Each number is 50 + 12 x the weight over its row's rms, rounded and kept within 0 to 99. Layers, rows and columns count from 0. The size before them is the row's rms in percent of the matrix's.

# layer 10 MLP down (transposed), 1024x256, rms 0.0472, rows 742-769, columns 128-255
091:58 56 48 41 42 43 57 60 42 46 69 54 36 54 62 40 45 54 67 35 55 39 49 54 27 46 47 68 46 40 56 62 17 58 57 44 32 46 59 69 50 53 76 58 74 42 51 45 54 55 48 29 72 37 66 52 63 60 36 36 38 67 30 50 38 57 37 58 66 45 51 48 49 52 57 57 48 50 43 49 46 48 57 67 57 49 56 50 47 64 53 51 43 40 41 49 45 58 39 54 52 38 72 52 70 56 38 48 43 49 00 41 44 50 35 70 59 54 54 75 59 61 50 52 56 36 51 40
098:77 46 45 55 76 63 87 58 68 37 34 58 45 70 39 52 47 40 52 58 55 60 61 52 28 47 45 47 63 58 56 66 57 47 56 72 72 53 46 32 37 41 32 48 62 53 52 37 45 55 56 41 59 42 74 47 61 50 62 48 73 41 58 45 47 38 33 52 66 43 34 51 54 43 55 33 48 35 42 39 55 69 49 48 49 55 54 37 29 30 32 36 51 41 63 62 46 49 62 24 40 49 54 42 39 71 38 42 40 38 52 62 56 66 44 37 58 51 52 30 72 53 35 53 43 54 55 52
095:65 38 34 74 36 48 65 55 35 51 50 42 37 49 43 61 59 48 60 50 69 74 44 67 34 44 40 67 50 47 39 32 54 45 25 35 65 57 50 70 45 79 42 45 58 33 54 58 34 48 40 60 57 45 45 52 54 44 60 20 41 37 33 58 46 49 42 47 66 42 55 45 42 40 36 51 43 49 67 78 25 56 29 52 40 59 39 34 64 46 50 50 68 60 75 29 49 47 34 52 41 53 48 68 48 45 57 52 60 34 52 40 64 43 44 54 62 62 42 51 58 53 56 31 58 58 72 53
097:30 71 45 74 60 38 56 53 49 44 54 35 58 62 58 56 50 45 43 44 27 70 55 58 74 48 40 44 48 50 49 28 64 55 24 41 58 46 40 49 56 43 62 61 62 52 67 39 61 49 54 56 39 51 54 46 57 39 75 62 60 39 41 27 47 56 72 71 65 51 54 31 60 41 42 61 46 56 48 38 41 60 46 63 36 24 35 54 50 42 51 54 49 52 64 59 61 44 44 69 50 60 57 64 58 49 41 40 75 51 67 64 70 47 48 53 64 44 40 64 33 49 23 56 50 10 66 55
100:46 32 34 51 57 62 44 43 53 50 62 51 44 51 40 47 41 65 30 42 37 51 57 67 49 36 68 53 60 50 50 61 45 52 55 52 47 40 47 19 59 39 57 55 28 48 59 54 30 32 52 63 47 55 49 42 33 53 69 34 49 39 47 49 34 27 45 77 67 56 57 59 49 69 54 38 51 63 41 26 69 61 45 53 45 21 42 46 36 65 58 56 70 47 65 50 60 59 63 47 47 58 76 52 44 42 44 58 39 86 54 36 41 36 37 48 52 73 45 53 63 61 34 63 57 47 62 67
110:53 49 60 36 46 59 68 40 49 42 37 39 53 39 52 40 53 48 34 63 32 51 42 70 58 77 41 54 69 40 47 51 50 46 68 51 49 43 51 46 65 51 50 26 38 75 48 46 52 30 49 24 24 69 58 51 36 58 66 37 79 42 70 58 54 51 59 54 59 65 65 48 54 42 75 28 69 60 46 38 30 49 51 64 31 47 41 38 58 31 48 61 44 37 41 62 60 47 57 33 46 51 75 32 48 51 49 32 62 64 48 46 30 56 45 37 49 28 50 54 57 45 59 39 45 84 27 52
100:50 62 66 58 69 47 61 67 20 59 17 44 33 54 57 49 48 57 49 49 49 62 50 23 67 57 37 63 49 69 50 52 51 47 45 45 52 48 60 55 39 47 32 69 57 55 65 70 44 49 48 56 50 62 49 56 32 48 29 53 54 44 37 20 56 33 39 46 60 53 42 39 45 57 48 45 53 41 52 43 59 53 55 33 46 32 40 48 57 33 57 54 45 76 52 50 40 56 44 47 57 46 31 32 47 59 54 54 41 37 24 52 57 63 75 56 51 48 34 54 42 40 19 60 57 35 61 65
098:48 39 53 59 49 47 44 44 70 45 52 45 48 28 57 52 55 65 59 37 60 46 73 48 64 38 70 67 39 53 57 44 57 32 44 52 51 41 51 62 69 53 47 59 64 45 49 59 57 62 59 54 52 53 55 35 51 43 43 30 46 69 62 39 66 62 34 57 50 80 57 54 47 30 54 60 34 64 47 50 71 59 55 43 29 46 74 47 43 45 58 56 74 39 40 33 37 82 53 47 59 39 51 34 66 60 40 43 36 35 48 45 51 36 44 51 21 48 54 54 34 61 46 55 36 50 17 47
101:65 39 44 66 54 52 33 53 51 67 49 57 23 61 34 57 58 74 64 42 54 44 46 57 52 26 66 16 59 52 42 82 18 48 56 36 62 47 51 38 53 51 40 57 53 44 53 45 52 39 41 65 45 45 62 46 42 65 45 60 57 55 33 73 47 43 64 29 58 46 48 51 41 75 60 61 40 44 55 60 44 46 56 45 68 43 34 46 37 34 53 45 46 50 71 43 44 57 49 31 50 67 32 35 62 35 58 48 40 48 48 55 61 51 46 34 49 20 55 65 40 73 51 46 56 73 62 62
099:67 62 60 34 54 45 43 32 57 66 47 33 19 37 39 57 39 55 46 47 46 48 39 41 45 56 59 44 49 54 51 68 44 49 65 72 53 58 43 44 36 26 38 58 46 18 48 46 43 70 30 39 55 56 54 64 66 53 58 67 69 33 35 44 55 57 74 63 38 56 34 54 47 39 45 48 48 57 55 32 61 39 64 51 64 60 55 62 55 45 75 68 38 37 56 53 48 74 40 62 56 50 36 57 59 38 49 47 47 52 44 26 54 56 44 40 39 34 48 47 39 44 46 54 59 45 63 31
101:51 40 71 44 45 53 72 50 48 49 31 60 46 46 45 47 62 57 42 67 49 57 44 73 47 58 39 66 33 64 73 57 42 51 56 58 11 57 59 48 50 77 54 39 49 43 67 77 52 54 58 47 47 66 63 40 67 37 54 38 58 50 37 40 32 40 43 85 43 59 48 28 42 32 37 45 68 49 34 32 59 53 60 72 48 52 46 46 44 48 37 52 57 67 54 49 48 73 63 31 73 64 51 64 55 61 49 68 78 61 56 69 52 59 55 48 60 58 28 42 33 69 47 54 41 50 54 58
104:49 29 57 53 38 58 49 46 40 43 36 49 45 38 64 39 39 47 50 38 43 38 72 58 49 59 61 10 46 35 39 40 54 36 59 51 46 35 66 57 58 54 63 48 52 69 39 50 58 53 59 50 54 36 40 48 37 50 64 70 37 62 48 56 37 35 67 47 77 49 50 71 52 40 69 44 33 61 53 54 49 42 61 47 50 52 45 46 58 58 56 18 32 45 58 67 63 61 66 39 40 54 62 48 64 57 56 78 37 54 73 48 50 60 51 38 55 58 65 33 61 72 80 44 65 44 52 55
104:56 68 71 60 52 28 46 58 27 57 63 47 59 31 59 48 21 45 48 48 53 50 47 61 68 54 57 49 74 55 48 38 58 50 45 61 54 35 60 72 47 41 55 52 51 35 62 51 45 72 54 37 47 61 54 59 53 23 39 47 43 51 66 59 54 65 66 37 53 45 40 65 50 35 48 57 56 42 65 76 64 36 26 52 37 53 35 44 38 60 61 48 67 70 52 46 48 50 64 55 55 53 51 53 51 31 52 61 52 41 56 49 43 53 45 48 49 45 51 72 44 44 38 76 68 59 37 39
105:66 50 53 58 51 40 64 61 43 61 66 49 43 47 56 60 35 69 48 22 70 37 33 66 41 49 37 64 35 50 48 52 56 47 45 77 38 61 58 49 53 51 57 65 30 53 44 45 46 60 28 37 44 51 64 44 58 52 45 49 61 44 38 53 48 30 58 51 41 51 34 55 49 62 46 49 53 29 31 40 50 56 54 65 64 70 56 43 43 24 51 50 47 53 53 64 38 49 55 23 58 50 44 44 37 36 40 66 68 45 55 50 36 21 73 28 67 35 63 60 39 10 40 40 40 40 30 65
093:38 58 44 43 63 47 58 60 43 67 40 61 45 50 40 26 62 36 44 71 33 63 69 56 56 56 52 50 62 51 40 55 53 60 48 52 57 47 65 43 69 55 39 43 36 63 60 64 53 32 51 61 53 62 53 51 62 64 27 49 52 77 41 46 71 59 54 61 49 52 46 36 31 54 63 42 38 40 52 25 65 53 57 55 49 60 60 43 63 56 42 89 73 46 65 69 58 59 48 62 48 72 43 62 39 22 37 47 56 32 53 58 55 51 33 43 60 49 59 54 52 47 34 70 37 46 70 52
099:36 59 48 50 40 54 24 53 31 39 37 44 53 72 42 43 37 45 63 52 52 30 45 47 39 51 65 33 57 73 57 53 52 46 51 38 34 56 38 42 59 43 37 39 31 62 50 54 57 48 50 49 75 40 35 41 51 42 49 70 45 27 43 62 55 50 53 51 43 53 57 47 58 53 51 43 44 36 45 58 39 66 40 45 49 54 54 55 52 48 49 60 84 71 34 25 46 54 68 20 76 50 52 47 54 39 40 82 38 54 41 56 42 43 45 34 59 46 42 47 33 36 54 54 44 51 68 54
100:45 64 56 50 29 47 44 51 45 43 30 48 65 58 45 48 54 45 54 62 35 31 50 51 42 58 41 54 45 60 57 55 80 44 49 59 34 57 47 51 45 47 53 48 65 35 50 26 58 34 42 48 61 38 37 55 45 48 45 48 47 20 80 52 40 69 77 57 48 69 54 52 55 34 40 45 44 35 43 53 35 53 49 65 38 58 49 39 58 52 70 54 48 55 34 49 46 64 34 62 55 60 21 43 51 36 53 53 53 46 43 51 48 37 47 42 47 60 56 49 43 43 63 52 46 31 52 48
099:60 43 42 36 64 46 44 53 40 54 30 59 54 52 58 62 55 48 37 49 45 70 75 42 45 63 56 59 43 53 48 46 55 57 51 58 47 60 63 51 58 66 40 62 56 55 30 43 31 54 46 63 50 48 45 25 52 62 43 61 67 56 56 77 42 59 53 52 67 63 56 52 62 72 51 42 53 55 25 49 59 49 53 63 57 37 41 53 15 48 40 46 55 57 35 47 89 44 46 55 47 60 54 49 57 50 42 51 45 46 27 52 70 58 40 40 64 53 47 55 54 56 65 41 54 56 42 51
095:68 41 51 25 37 46 47 52 45 45 45 55 37 51 48 35 56 58 25 54 73 68 52 48 53 39 54 47 84 20 60 66 50 60 54 56 42 56 71 38 58 50 67 46 23 41 55 59 35 61 55 48 50 43 48 65 66 42 40 37 54 57 60 52 49 37 49 50 54 14 61 58 41 67 46 51 60 71 36 59 45 41 55 48 40 46 48 68 60 50 53 61 51 61 41 59 51 51 62 73 40 55 42 69 68 57 49 72 43 48 41 43 56 65 79 46 50 62 45 31 67 39 62 53 70 49 75 38
097:48 53 39 46 76 40 44 55 41 45 41 50 39 49 49 44 57 43 36 54 51 36 40 41 51 64 35 67 49 69 48 48 69 53 55 57 43 60 45 57 51 34 49 86 68 52 60 58 63 35 52 55 50 23 58 53 50 62 32 50 47 53 32 56 59 60 38 69 53 64 53 58 64 49 68 49 48 47 64 54 54 35 59 53 44 50 60 62 58 49 40 55 53 57 33 62 52 48 54 70 46 74 48 40 31 59 35 37 44 72 27 33 33 45 43 51 78 41 53 66 48 55 65 37 63 46 46 48
102:73 43 67 41 45 35 29 81 48 41 49 49 58 53 18 45 60 51 49 26 62 55 32 40 54 46 41 54 54 56 50 44 37 45 48 39 30 45 59 45 56 64 33 53 59 53 35 48 49 38 69 50 71 45 79 49 45 49 56 46 45 52 61 47 38 46 47 51 61 57 40 82 64 49 51 53 46 59 61 47 41 63 37 46 44 69 57 35 74 52 42 41 63 43 69 53 52 58 58 29 70 62 72 33 49 66 58 61 43 58 48 49 32 64 65 49 61 52 78 57 62 55 69 68 45 61 38 54
103:47 76 38 57 48 46 61 45 49 40 35 38 66 82 32 51 56 34 59 71 76 82 43 41 52 36 48 72 50 53 60 75 50 49 50 55 48 59 65 71 41 48 45 39 58 46 65 51 31 46 38 45 51 49 45 48 67 24 36 52 62 22 64 52 52 51 50 49 38 40 40 53 48 24 45 44 49 69 38 44 45 46 45 41 24 67 37 40 38 27 52 53 56 35 22 61 53 54 47 37 58 43 53 48 61 45 50 44 44 47 41 66 65 49 64 31 44 53 51 61 52 57 27 63 52 40 67 40
099:71 33 39 62 48 41 49 40 73 84 49 73 50 45 44 68 50 49 63 62 50 55 38 79 27 46 57 36 59 52 47 71 34 32 30 56 47 52 66 42 59 45 53 40 51 58 43 63 51 43 38 53 49 51 47 50 47 61 32 49 54 54 48 52 42 43 52 60 55 52 39 54 56 37 44 64 59 65 73 20 61 70 41 46 76 51 52 37 41 47 44 33 59 27 51 63 34 48 41 73 56 51 42 53 39 58 43 47 88 50 32 55 52 56 41 45 49 48 83 42 45 55 77 47 51 40 61 37
105:50 54 60 46 22 44 43 38 34 65 51 49 50 33 70 64 28 37 45 50 58 61 28 55 52 52 49 61 42 50 42 47 54 45 11 44 61 47 50 34 51 43 67 51 54 47 55 42 51 63 62 46 59 62 51 42 43 56 46 35 35 55 53 39 52 58 39 63 29 49 66 70 32 32 64 39 58 68 50 55 36 47 48 58 71 56 51 56 64 88 41 69 69 68 62 22 36 32 35 33 31 47 33 52 39 38 59 54 44 25 47 74 56 49 75 65 27 45 57 46 51 62 57 55 43 45 54 73
098:63 64 76 40 57 72 43 54 72 56 45 36 72 61 38 26 62 50 22 49 55 65 37 53 27 34 41 50 61 67 64 32 43 51 38 38 55 60 47 66 49 72 62 45 40 55 69 64 41 21 56 59 34 71 42 43 56 37 59 56 40 39 57 22 40 59 44 46 40 51 48 36 59 49 34 43 58 56 67 56 49 60 49 53 46 56 71 49 53 51 51 37 56 41 69 66 41 70 63 40 33 26 54 36 56 54 50 63 47 55 60 34 16 54 56 66 36 35 41 47 51 68 58 52 27 39 58 49
096:57 50 37 37 41 57 36 61 50 16 58 67 31 54 76 38 66 51 56 54 45 32 65 41 51 44 45 51 50 64 68 39 77 53 45 49 54 41 46 54 59 57 53 43 48 57 41 37 30 35 30 33 68 33 49 42 47 62 31 70 49 46 64 78 58 42 53 31 60 45 59 45 59 28 49 57 46 67 53 58 53 40 51 54 39 50 53 69 33 60 48 65 51 65 46 37 65 44 61 58 55 43 66 51 54 48 34 68 43 54 33 41 25 53 55 51 39 35 52 26 57 62 77 36 39 33 59 37
100:43 66 47 66 53 47 38 29 55 41 63 47 83 50 68 45 41 51 59 81 50 61 31 51 38 47 54 43 65 28 51 66 56 59 34 54 39 41 34 57 58 47 48 52 67 47 40 50 54 67 49 57 77 55 46 63 54 51 48 56 61 31 41 65 26 49 43 57 53 30 56 41 43 73 31 74 47 60 31 54 21 69 61 39 48 44 38 64 45 45 63 47 67 28 45 44 48 53 43 58 70 52 47 31 54 79 41 47 64 42 24 71 42 66 55 68 40 43 49 46 55 50 57 49 36 58 43 54
101:62 47 47 48 48 45 74 58 50 47 43 68 39 49 44 63 40 42 49 63 48 44 45 54 16 57 45 21 66 51 59 37 59 40 45 47 61 57 52 40 61 47 53 46 58 71 68 43 77 67 62 65 60 50 51 58 77 45 69 50 38 16 36 51 65 59 55 50 65 70 34 43 30 39 47 61 42 58 35 49 48 53 39 51 45 53 51 44 34 61 31 55 34 42 51 66 63 45 55 61 47 56 44 51 40 72 62 64 59 44 53 36 70 56 41 48 54 59 61 59 55 46 74 62 53 58 57 72
# layer 10 MLP up, 1024x256, rms 0.0498, rows 743-769, columns 128-255
096:79 55 26 41 86 45 58 52 53 32 51 68 38 33 54 53 68 22 56 45 54 46 28 57 43 36 48 42 39 58 32 37 62 31 50 58 49 63 63 58 68 36 32 44 32 39 66 46 52 47 47 46 41 49 44 62 64 32 65 61 63 54 64 41 47 64 67 49 56 47 63 29 48 41 56 35 61 50 41 30 72 25 39 59 47 42 45 51 57 58 50 65 64 62 57 63 32 45 53 54 38 35 65 65 45 44 32 57 25 50 57 40 35 50 27 61 64 61 41 36 75 64 41 55 48 52 34 40
090:68 50 57 59 47 50 35 57 47 37 39 48 62 40 40 71 65 29 43 74 60 67 46 41 45 67 54 61 39 38 56 43 41 65 51 59 71 44 46 53 39 65 48 71 51 50 45 48 43 31 42 83 41 64 45 55 46 42 61 45 33 67 47 57 49 64 50 34 69 54 57 52 51 69 47 30 62 43 41 37 62 38 33 53 51 84 60 34 61 50 39 54 55 33 55 34 52 49 50 46 44 54 55 65 46 48 19 40 34 52 57 47 45 63 67 61 71 55 40 40 55 31 61 65 42 48 53 43
096:64 33 51 61 56 55 62 38 45 29 31 36 57 41 49 47 47 45 70 42 55 67 42 61 32 48 59 58 43 33 53 61 39 50 32 59 42 66 39 78 48 31 54 55 57 27 57 66 62 41 63 67 40 44 38 65 54 35 57 28 41 72 66 48 45 46 53 56 66 15 58 66 23 63 65 60 39 51 55 60 42 39 58 53 32 50 39 30 48 51 57 55 47 65 45 38 46 69 57 48 37 34 58 66 58 36 67 37 53 55 50 53 55 59 68 45 57 51 58 67 50 61 43 52 53 68 60 52
101:52 55 65 36 43 28 56 48 44 73 46 69 75 27 70 37 48 59 42 39 59 44 53 53 36 44 54 50 62 51 68 60 51 43 42 43 46 45 66 55 39 49 62 25 63 26 45 42 58 58 50 41 54 62 60 79 61 39 63 43 52 70 44 42 46 66 51 60 61 50 65 58 35 52 64 50 49 45 62 57 59 50 56 45 44 36 42 56 49 38 44 69 50 44 63 44 58 39 70 45 33 60 34 54 42 34 61 53 48 66 56 68 38 27 59 57 47 48 69 47 54 58 54 23 69 53 56 40
109:45 56 64 64 74 44 39 36 42 63 49 54 52 36 51 39 50 54 52 32 43 37 51 32 66 45 52 45 49 44 41 45 48 48 45 46 78 35 84 57 44 59 57 52 41 78 39 44 61 44 68 66 47 43 42 33 45 51 40 22 46 39 51 42 72 26 79 45 33 51 42 63 43 29 33 51 30 37 59 33 56 48 20 37 71 63 48 41 45 36 56 66 48 43 72 56 38 41 44 51 47 47 38 62 53 51 19 37 27 41 67 60 33 47 30 43 36 40 54 64 43 48 63 48 39 55 55 40
099:55 59 80 46 64 53 52 46 43 52 40 52 62 53 14 54 39 58 61 59 41 50 44 57 54 46 48 53 39 50 44 57 44 31 41 31 49 44 60 50 56 35 54 62 35 51 42 79 64 39 55 64 45 52 43 52 39 50 46 50 67 62 38 30 62 46 59 43 38 58 41 58 41 37 44 55 74 15 44 54 47 32 54 57 52 45 59 38 37 44 42 62 61 45 65 48 39 44 61 58 52 44 45 74 42 44 80 54 35 63 62 38 38 46 35 44 67 56 47 58 64 65 61 59 44 75 53 40
099:73 67 54 56 75 38 47 43 61 46 60 79 71 50 42 52 43 51 48 39 51 49 42 44 36 59 47 46 45 56 63 59 49 24 37 37 52 57 37 74 62 34 49 40 35 34 54 65 50 48 36 48 51 73 24 30 59 44 57 31 52 71 54 48 60 49 38 63 42 60 80 84 18 50 41 59 59 55 46 64 55 46 59 35 30 46 48 51 65 41 49 46 66 48 51 53 45 44 68 66 24 55 68 42 53 41 29 30 76 43 51 55 39 64 68 50 49 58 58 44 62 41 51 39 44 42 71 50
103:42 61 40 41 47 54 64 51 62 50 30 46 48 62 44 68 59 59 47 63 56 41 34 81 49 43 39 67 60 47 36 27 28 37 36 37 47 57 57 53 42 49 50 52 47 56 41 48 65 42 48 54 37 70 59 64 67 48 49 47 43 42 64 52 43 55 72 49 67 41 31 42 47 48 64 61 44 61 53 58 59 69 57 42 60 66 59 31 65 47 29 54 50 37 57 28 12 47 68 20 61 53 54 40 62 57 41 34 51 40 52 52 43 64 59 43 67 37 49 78 53 58 58 77 50 59 61 48
100:55 70 46 53 56 55 68 39 48 41 40 44 48 41 35 29 55 59 34 64 64 60 39 78 23 68 69 76 46 43 21 58 55 21 43 46 59 38 63 63 57 43 45 30 27 47 57 54 53 55 28 48 40 49 48 62 44 39 49 62 43 48 35 66 54 29 69 52 60 64 57 48 22 26 55 47 44 39 47 69 35 46 50 38 54 41 46 43 64 55 40 49 54 50 41 56 51 36 60 56 52 30 53 27 43 62 39 41 54 51 51 52 52 48 53 44 52 63 63 43 27 38 83 54 45 68 58 42
097:32 52 52 56 43 56 64 63 44 66 48 51 43 33 35 47 46 44 44 52 22 38 47 64 51 60 45 43 46 29 29 63 47 59 46 58 42 48 51 41 47 38 55 44 40 33 30 51 57 57 51 51 47 66 61 39 50 34 54 22 57 55 39 39 43 44 45 76 42 39 37 62 30 26 54 41 73 37 44 53 59 52 58 37 64 63 58 51 51 33 55 76 56 48 49 41 39 41 46 26 46 63 35 45 48 59 41 65 56 44 54 69 37 55 39 52 63 24 40 45 36 67 48 21 61 51 40 58
103:73 42 57 37 61 41 45 45 58 51 60 58 57 59 57 77 64 49 65 48 69 31 48 60 50 45 27 61 49 58 36 48 67 61 43 41 59 49 48 56 54 65 42 41 50 61 34 32 54 20 46 71 60 73 42 68 57 46 57 49 62 32 43 57 38 46 34 20 63 79 44 36 31 49 47 56 32 59 69 67 57 50 34 40 65 59 42 59 61 38 48 37 26 50 76 59 46 48 59 51 48 54 46 53 76 26 61 61 40 28 57 61 34 28 59 47 50 49 47 43 57 71 49 53 43 58 51 44
106:67 63 78 63 57 40 41 62 56 31 47 38 54 63 54 51 63 37 68 58 18 58 43 80 59 22 49 58 62 40 50 45 32 59 40 53 67 34 66 63 25 45 47 28 59 39 46 46 58 56 48 61 61 50 42 54 50 54 59 38 56 41 47 46 33 23 39 40 50 33 47 49 60 36 40 27 48 21 47 47 30 46 53 66 39 40 54 49 63 58 55 29 42 26 42 44 31 56 45 41 52 50 47 34 70 38 65 40 49 45 77 48 48 43 61 42 39 27 57 63 57 45 44 42 39 57 42 28
104:35 77 32 64 48 26 33 59 50 49 70 66 53 41 65 60 48 51 47 48 40 39 44 41 40 39 69 47 47 49 23 48 72 71 46 52 61 65 51 53 42 36 62 46 47 41 58 21 75 42 41 65 43 44 59 45 75 47 60 50 49 50 50 45 57 47 46 61 36 47 40 41 65 45 49 54 33 38 48 17 40 48 48 59 48 41 38 52 67 41 53 47 36 63 43 59 55 43 36 34 53 58 71 46 43 40 73 59 37 55 65 52 57 40 44 58 51 57 60 75 67 42 47 55 56 42 35 48
096:17 44 44 62 61 66 50 64 51 45 52 58 71 76 55 58 35 43 42 52 55 36 60 64 72 55 43 50 48 37 48 43 63 43 56 18 48 51 55 50 43 53 68 39 35 59 53 56 60 50 41 61 60 39 59 36 55 54 46 46 56 53 54 44 61 18 76 63 55 54 65 49 46 41 34 58 66 49 51 54 47 17 38 63 59 44 51 36 46 57 30 58 55 28 60 61 24 43 40 28 53 28 37 34 57 30 45 38 46 49 66 46 62 19 46 40 56 61 62 59 33 40 48 54 40 35 51 37
100:58 50 64 78 34 37 63 36 38 45 48 38 44 44 54 45 71 51 62 51 51 53 45 64 63 60 54 50 63 51 46 57 31 23 59 49 39 51 56 66 39 67 42 38 42 39 44 65 34 39 22 60 44 52 42 49 27 23 52 48 65 54 76 44 34 50 70 34 37 61 36 59 28 35 28 43 50 49 74 47 32 40 30 31 64 64 27 33 52 38 43 50 38 43 40 67 30 64 65 38 55 42 38 50 51 47 39 54 38 70 64 34 51 54 54 39 39 45 53 52 53 47 67 56 49 43 48 32
104:48 54 61 42 47 33 73 40 42 52 55 81 50 48 41 75 33 44 44 38 31 61 17 46 51 38 45 54 60 61 48 57 55 35 43 71 45 51 46 46 41 49 41 46 53 38 28 45 35 43 51 65 61 61 38 38 62 48 51 37 66 48 52 66 52 28 48 26 62 59 44 64 36 47 42 29 48 37 59 56 54 33 30 58 31 55 32 51 35 13 58 50 53 58 41 61 40 49 62 51 47 62 56 62 44 40 92 59 65 59 45 72 53 46 53 47 49 44 49 54 57 55 44 42 40 52 42 43
098:40 43 53 48 64 62 39 56 39 52 67 56 49 59 44 68 57 60 54 47 42 27 52 59 42 45 67 34 64 49 51 49 27 42 53 51 39 42 37 68 52 55 48 51 55 66 44 67 49 68 47 43 37 37 44 55 63 50 49 58 48 55 23 59 26 41 50 74 41 58 54 51 53 48 45 47 30 65 66 45 56 47 40 59 40 58 78 59 70 29 47 58 71 30 64 48 34 22 38 78 52 62 59 45 37 36 47 38 43 29 47 37 41 46 38 32 56 34 70 46 56 82 69 37 53 74 36 33
099:42 85 58 28 89 56 65 39 43 64 47 61 59 49 40 44 15 70 32 33 48 48 36 50 40 45 46 58 53 38 53 72 46 50 31 53 64 41 30 60 70 22 49 55 42 26 55 28 67 38 31 55 43 65 37 62 50 52 72 61 30 59 54 52 61 55 59 47 40 42 38 45 50 53 62 56 44 51 51 40 62 56 51 45 44 45 39 47 50 49 82 51 42 54 69 56 65 50 60 59 25 39 45 28 74 26 57 45 48 47 52 39 46 38 64 49 63 45 55 25 61 52 58 51 52 70 51 43
099:55 52 55 48 58 46 76 57 34 34 45 63 46 51 47 58 32 56 42 54 41 50 31 61 47 53 48 50 50 43 41 68 53 25 59 45 48 63 64 74 51 52 55 28 27 53 52 58 44 57 56 66 39 57 36 53 66 34 48 52 61 66 50 27 36 28 75 48 50 52 31 41 38 38 53 63 52 32 67 59 53 51 53 62 64 41 59 47 57 63 45 55 51 47 55 33 54 37 76 36 44 62 62 36 41 49 45 36 56 55 51 65 53 66 59 45 68 52 38 63 42 44 50 58 38 52 61 35
100:57 56 59 69 49 58 52 55 37 36 39 42 36 39 32 64 67 62 62 57 47 33 28 54 56 58 44 34 55 64 56 43 60 50 47 48 63 60 78 63 58 58 35 39 43 56 44 36 57 41 62 56 22 36 53 67 58 42 39 31 63 42 66 55 56 50 62 77 72 57 58 58 47 48 60 31 59 49 62 50 73 55 39 64 51 36 47 49 62 50 52 53 63 53 51 60 53 40 37 43 38 41 58 29 53 40 59 47 55 51 55 60 39 45 74 32 50 57 61 33 63 64 34 61 50 42 29 58
100:51 55 56 57 38 25 51 42 55 63 62 37 46 58 48 70 60 35 47 57 51 57 41 40 50 48 57 48 53 45 51 67 39 37 48 37 36 42 44 62 41 51 33 34 54 45 68 49 36 48 48 47 46 64 46 42 70 71 56 53 37 55 64 46 37 33 61 71 43 26 46 51 53 55 36 40 64 51 33 53 46 42 36 52 67 54 33 46 58 38 46 55 62 39 52 37 34 61 47 50 55 63 58 53 44 33 46 40 63 51 64 64 38 38 67 30 36 31 55 58 36 52 42 41 32 63 54 29
098:24 39 50 60 49 50 47 50 62 62 45 56 50 57 49 60 58 38 44 43 38 70 54 66 51 52 48 54 28 51 34 46 39 37 49 51 49 56 60 32 50 56 55 42 44 47 43 41 82 26 51 50 20 53 45 35 58 59 60 36 35 71 50 40 51 41 82 58 50 45 50 45 55 53 58 36 40 45 48 48 74 57 39 54 56 43 42 58 61 46 49 51 42 50 66 71 36 40 60 68 58 27 60 63 37 49 40 43 52 40 53 52 56 34 34 46 28 70 31 37 63 45 51 53 54 41 47 40
106:53 63 35 47 49 24 38 40 57 75 59 67 37 52 37 50 31 54 59 59 43 37 43 45 65 42 44 45 47 31 28 50 36 66 28 37 55 35 49 42 57 50 56 51 36 44 49 52 66 54 53 83 38 43 38 55 52 66 69 68 39 30 61 41 42 34 62 65 39 63 62 32 37 66 66 74 53 42 48 45 38 44 22 41 58 72 43 44 53 57 53 39 61 58 75 27 52 48 58 63 53 46 50 49 33 42 47 42 50 65 64 41 42 33 49 34 44 60 41 59 36 40 58 78 47 48 54 64
096:46 56 47 53 45 35 59 27 43 63 47 66 45 26 57 69 38 44 66 67 53 64 60 39 56 58 46 51 41 64 51 70 51 56 43 73 50 53 50 40 79 59 46 66 38 53 48 50 61 35 34 38 38 49 46 66 57 46 33 37 78 52 51 63 32 46 34 41 39 61 56 70 65 69 64 39 60 43 67 58 61 38 62 53 51 62 53 54 57 45 71 53 51 45 59 39 34 43 67 55 50 61 49 43 23 35 44 59 55 47 53 55 38 51 67 18 54 51 47 53 32 35 34 54 61 29 38 41
092:54 63 37 75 44 37 89 50 48 33 49 51 35 41 60 53 57 69 48 50 43 54 63 51 39 29 42 58 55 39 35 78 44 51 61 34 36 60 39 62 52 48 56 62 48 62 35 50 85 45 52 60 50 51 48 54 40 50 69 27 31 44 59 51 51 44 59 59 52 44 43 59 40 34 38 51 59 43 49 37 73 53 41 42 60 68 54 47 81 54 62 24 34 37 54 41 41 42 61 57 43 70 54 52 36 39 53 70 40 50 60 47 49 60 58 36 42 53 60 66 41 33 33 49 57 35 49 48
102:70 63 52 56 55 49 64 62 48 41 48 44 81 59 41 44 60 43 53 40 37 63 27 53 55 59 70 36 48 55 39 48 52 53 38 64 49 54 47 40 65 38 57 40 52 44 32 40 41 51 58 54 17 77 59 58 64 59 48 15 31 47 58 55 30 46 44 46 55 38 68 41 49 62 22 55 45 48 61 59 45 41 39 48 64 33 66 62 31 60 54 70 57 28 45 58 42 46 47 38 61 92 60 36 42 37 74 56 45 36 56 54 23 53 71 45 44 55 51 69 34 62 60 29 41 52 55 20
102:39 66 64 49 46 45 59 54 63 42 37 40 36 61 50 78 59 30 68 59 25 49 33 60 61 38 60 43 39 55 48 54 62 49 47 59 58 20 53 43 69 48 50 45 54 58 51 35 75 29 38 51 31 42 41 51 44 64 40 34 69 48 57 38 64 57 78 56 54 46 59 72 53 60 69 45 43 55 46 46 54 47 65 41 59 37 51 59 72 30 54 41 54 58 36 49 48 46 56 52 39 65 63 55 24 65 44 40 49 39 76 68 54 58 47 45 65 64 42 62 63 52 80 59 44 31 33 46